config = dict(
    head_dim=64,
    optimizer='adam_variant',
    max_seq_len=1024,
    doc_mask=True,
)
Each number is 200 + 40 x the weight over its row's rms, rounded and kept within 0 to 999. Layers, rows and columns count from 0. The size before them is the row's rms in percent of the matrix's.

# layer 5 MLP up, 2048x512, rms 0.0506, rows 335-345, columns 256-383
103,224,161,213,214,280,278,161,165,274,121,178,250,261,211,226,202,155,173,252,215,164,138,197,258,166,200,154,146,222,258,180,136,234,209,187,77,163,150,115,200,246,172,161,132,199,260,190,222,242,165,59,201,175,197,221,260,221,150,152,214,169,221,207,276,193,216,171,247,237,152,189,212,236,229,166,181,234,242,204,143,214,263,185,199,162,165,183,169,241,171,222,238,234,191,222,232,234,181,192,243,125,206,193,188,207,188,180,224,226,204,80,175,251,165,230,173,260,161,209,197,228,232,222,187,135,241,260,209
105,238,169,144,235,226,234,208,185,210,216,185,244,141,181,240,172,221,215,200,232,220,243,272,171,206,116,207,211,289,171,211,223,234,179,252,323,163,128,285,194,185,219,204,230,183,217,141,232,202,166,256,195,247,223,236,182,143,199,186,132,186,106,212,234,163,246,202,181,185,235,208,269,203,189,211,215,237,176,207,173,162,258,172,200,242,248,152,195,226,205,237,198,246,182,132,177,227,203,162,247,211,187,90,213,165,186,185,126,166,233,234,219,260,201,272,229,249,251,166,200,191,158,103,183,174,169,237,249
089,208,160,217,177,225,207,249,181,226,218,230,236,197,164,217,213,213,155,200,224,122,208,166,202,168,180,222,234,228,202,167,145,195,256,202,195,227,227,126,190,179,234,158,138,185,186,179,228,191,163,183,230,218,178,220,208,209,222,184,169,203,225,187,178,203,182,109,224,189,153,291,203,124,201,223,194,108,176,165,198,188,183,243,198,158,209,226,223,220,235,168,202,196,266,273,238,213,173,146,229,178,209,212,162,239,131,207,154,234,179,177,193,175,243,199,173,197,167,213,234,169,200,214,213,206,224,186,149
102,140,154,159,212,172,178,204,252,223,197,201,215,256,246,234,179,190,261,220,144,206,281,206,210,174,159,195,254,124,212,182,233,247,189,168,194,184,244,245,288,155,192,167,172,205,128,142,199,236,272,187,132,205,241,115,133,217,232,204,257,251,141,220,221,127,278,174,254,212,154,233,197,167,148,168,194,157,213,238,214,210,209,233,277,178,186,223,179,200,162,206,217,217,196,214,164,199,200,195,199,148,190,164,258,195,179,226,184,171,195,234,118,225,185,186,245,209,163,141,190,184,235,183,230,184,235,241,166
096,158,213,189,261,166,224,283,221,215,195,223,217,136,215,150,161,221,181,173,151,134,195,269,282,216,184,233,194,193,193,226,257,212,204,252,137,230,231,181,223,241,185,229,144,175,171,166,236,260,240,94,190,220,207,250,222,218,273,226,91,243,201,274,221,142,185,143,224,212,276,174,218,160,176,108,199,233,188,219,220,248,222,144,210,178,188,208,152,257,192,207,151,208,225,188,212,137,188,171,216,189,213,187,187,170,195,185,157,203,162,157,182,166,121,204,257,111,194,163,245,148,217,190,214,248,231,197,190
092,73,180,223,263,220,191,212,222,198,319,158,171,169,158,246,166,178,192,169,212,149,233,113,234,212,185,214,201,231,220,178,218,261,158,172,174,214,242,244,105,132,209,178,133,205,236,200,141,221,210,229,159,282,212,185,216,215,270,272,156,195,230,204,203,159,144,180,179,274,183,240,214,190,224,244,157,217,233,236,182,202,183,273,152,190,216,206,233,303,176,214,114,161,217,292,191,178,114,168,185,196,133,232,276,147,224,147,212,183,167,181,253,158,220,305,223,196,169,157,181,186,215,201,206,194,158,116,207
090,160,213,235,117,244,125,207,234,176,184,154,255,236,169,177,181,195,158,238,245,222,187,166,266,273,284,243,194,148,297,202,246,224,186,187,237,116,213,250,180,204,262,182,229,229,145,188,195,180,180,186,256,163,174,219,229,157,206,174,210,203,241,200,139,226,263,189,219,246,191,119,181,158,158,172,152,206,165,226,170,165,225,202,116,181,198,170,210,249,238,240,177,222,193,155,239,263,236,191,162,184,194,192,137,132,171,154,243,330,238,245,216,161,208,154,263,193,146,189,154,272,181,158,165,161,146,171,218
094,213,143,194,290,218,218,232,174,205,199,156,262,221,237,219,185,256,210,219,248,204,196,157,225,191,214,224,212,265,158,228,255,206,246,184,242,184,229,213,192,244,141,170,180,218,209,108,272,224,208,186,155,204,235,192,243,194,166,192,183,261,193,282,230,218,176,193,178,192,126,164,139,207,200,198,263,233,211,199,258,211,234,227,189,227,237,176,207,268,182,196,139,161,205,163,150,169,185,170,222,206,206,209,137,144,172,165,187,191,212,184,226,202,179,128,219,204,204,185,142,288,154,175,204,227,197,257,244
105,260,147,205,190,267,177,204,228,194,228,167,180,224,186,174,161,205,181,243,114,227,205,289,190,165,192,237,226,203,178,148,244,223,259,201,221,168,80,147,253,172,267,147,152,202,174,226,210,162,158,214,250,139,228,180,237,205,179,198,220,162,194,206,130,284,204,186,152,192,202,257,204,255,125,223,204,222,169,171,165,191,277,213,253,197,183,208,259,188,171,233,163,200,245,126,121,241,249,191,191,203,155,202,236,249,172,164,186,166,193,197,198,170,169,110,204,239,164,184,182,171,222,331,235,198,169,171,191
095,248,247,304,187,182,126,272,193,209,194,225,225,290,288,200,198,192,130,132,207,205,210,208,171,207,145,286,212,208,172,187,97,196,224,149,112,295,283,208,209,210,287,180,174,231,182,161,178,242,206,229,217,203,179,273,176,200,180,245,213,154,163,218,202,181,223,115,203,219,217,280,263,200,268,234,220,163,183,229,193,196,208,253,201,138,213,208,240,260,153,143,254,185,219,228,164,168,177,221,239,233,237,204,129,210,153,210,169,183,249,190,235,164,263,206,198,146,62,302,208,174,202,243,188,172,184,160,158
101,173,166,161,150,159,184,235,225,208,171,168,127,150,171,259,153,192,228,168,258,167,194,206,163,251,294,251,237,167,212,99,254,239,227,217,256,229,166,132,229,152,171,270,224,206,228,149,197,134,149,165,209,251,180,186,213,149,123,242,148,161,258,146,190,172,172,245,242,203,176,234,241,127,174,238,213,209,203,133,162,221,265,229,105,151,279,231,206,195,256,229,247,119,201,179,254,210,210,176,126,176,140,264,227,140,141,270,189,182,119,218,174,209,149,202,209,182,178,269,231,174,231,230,140,197,232,213,166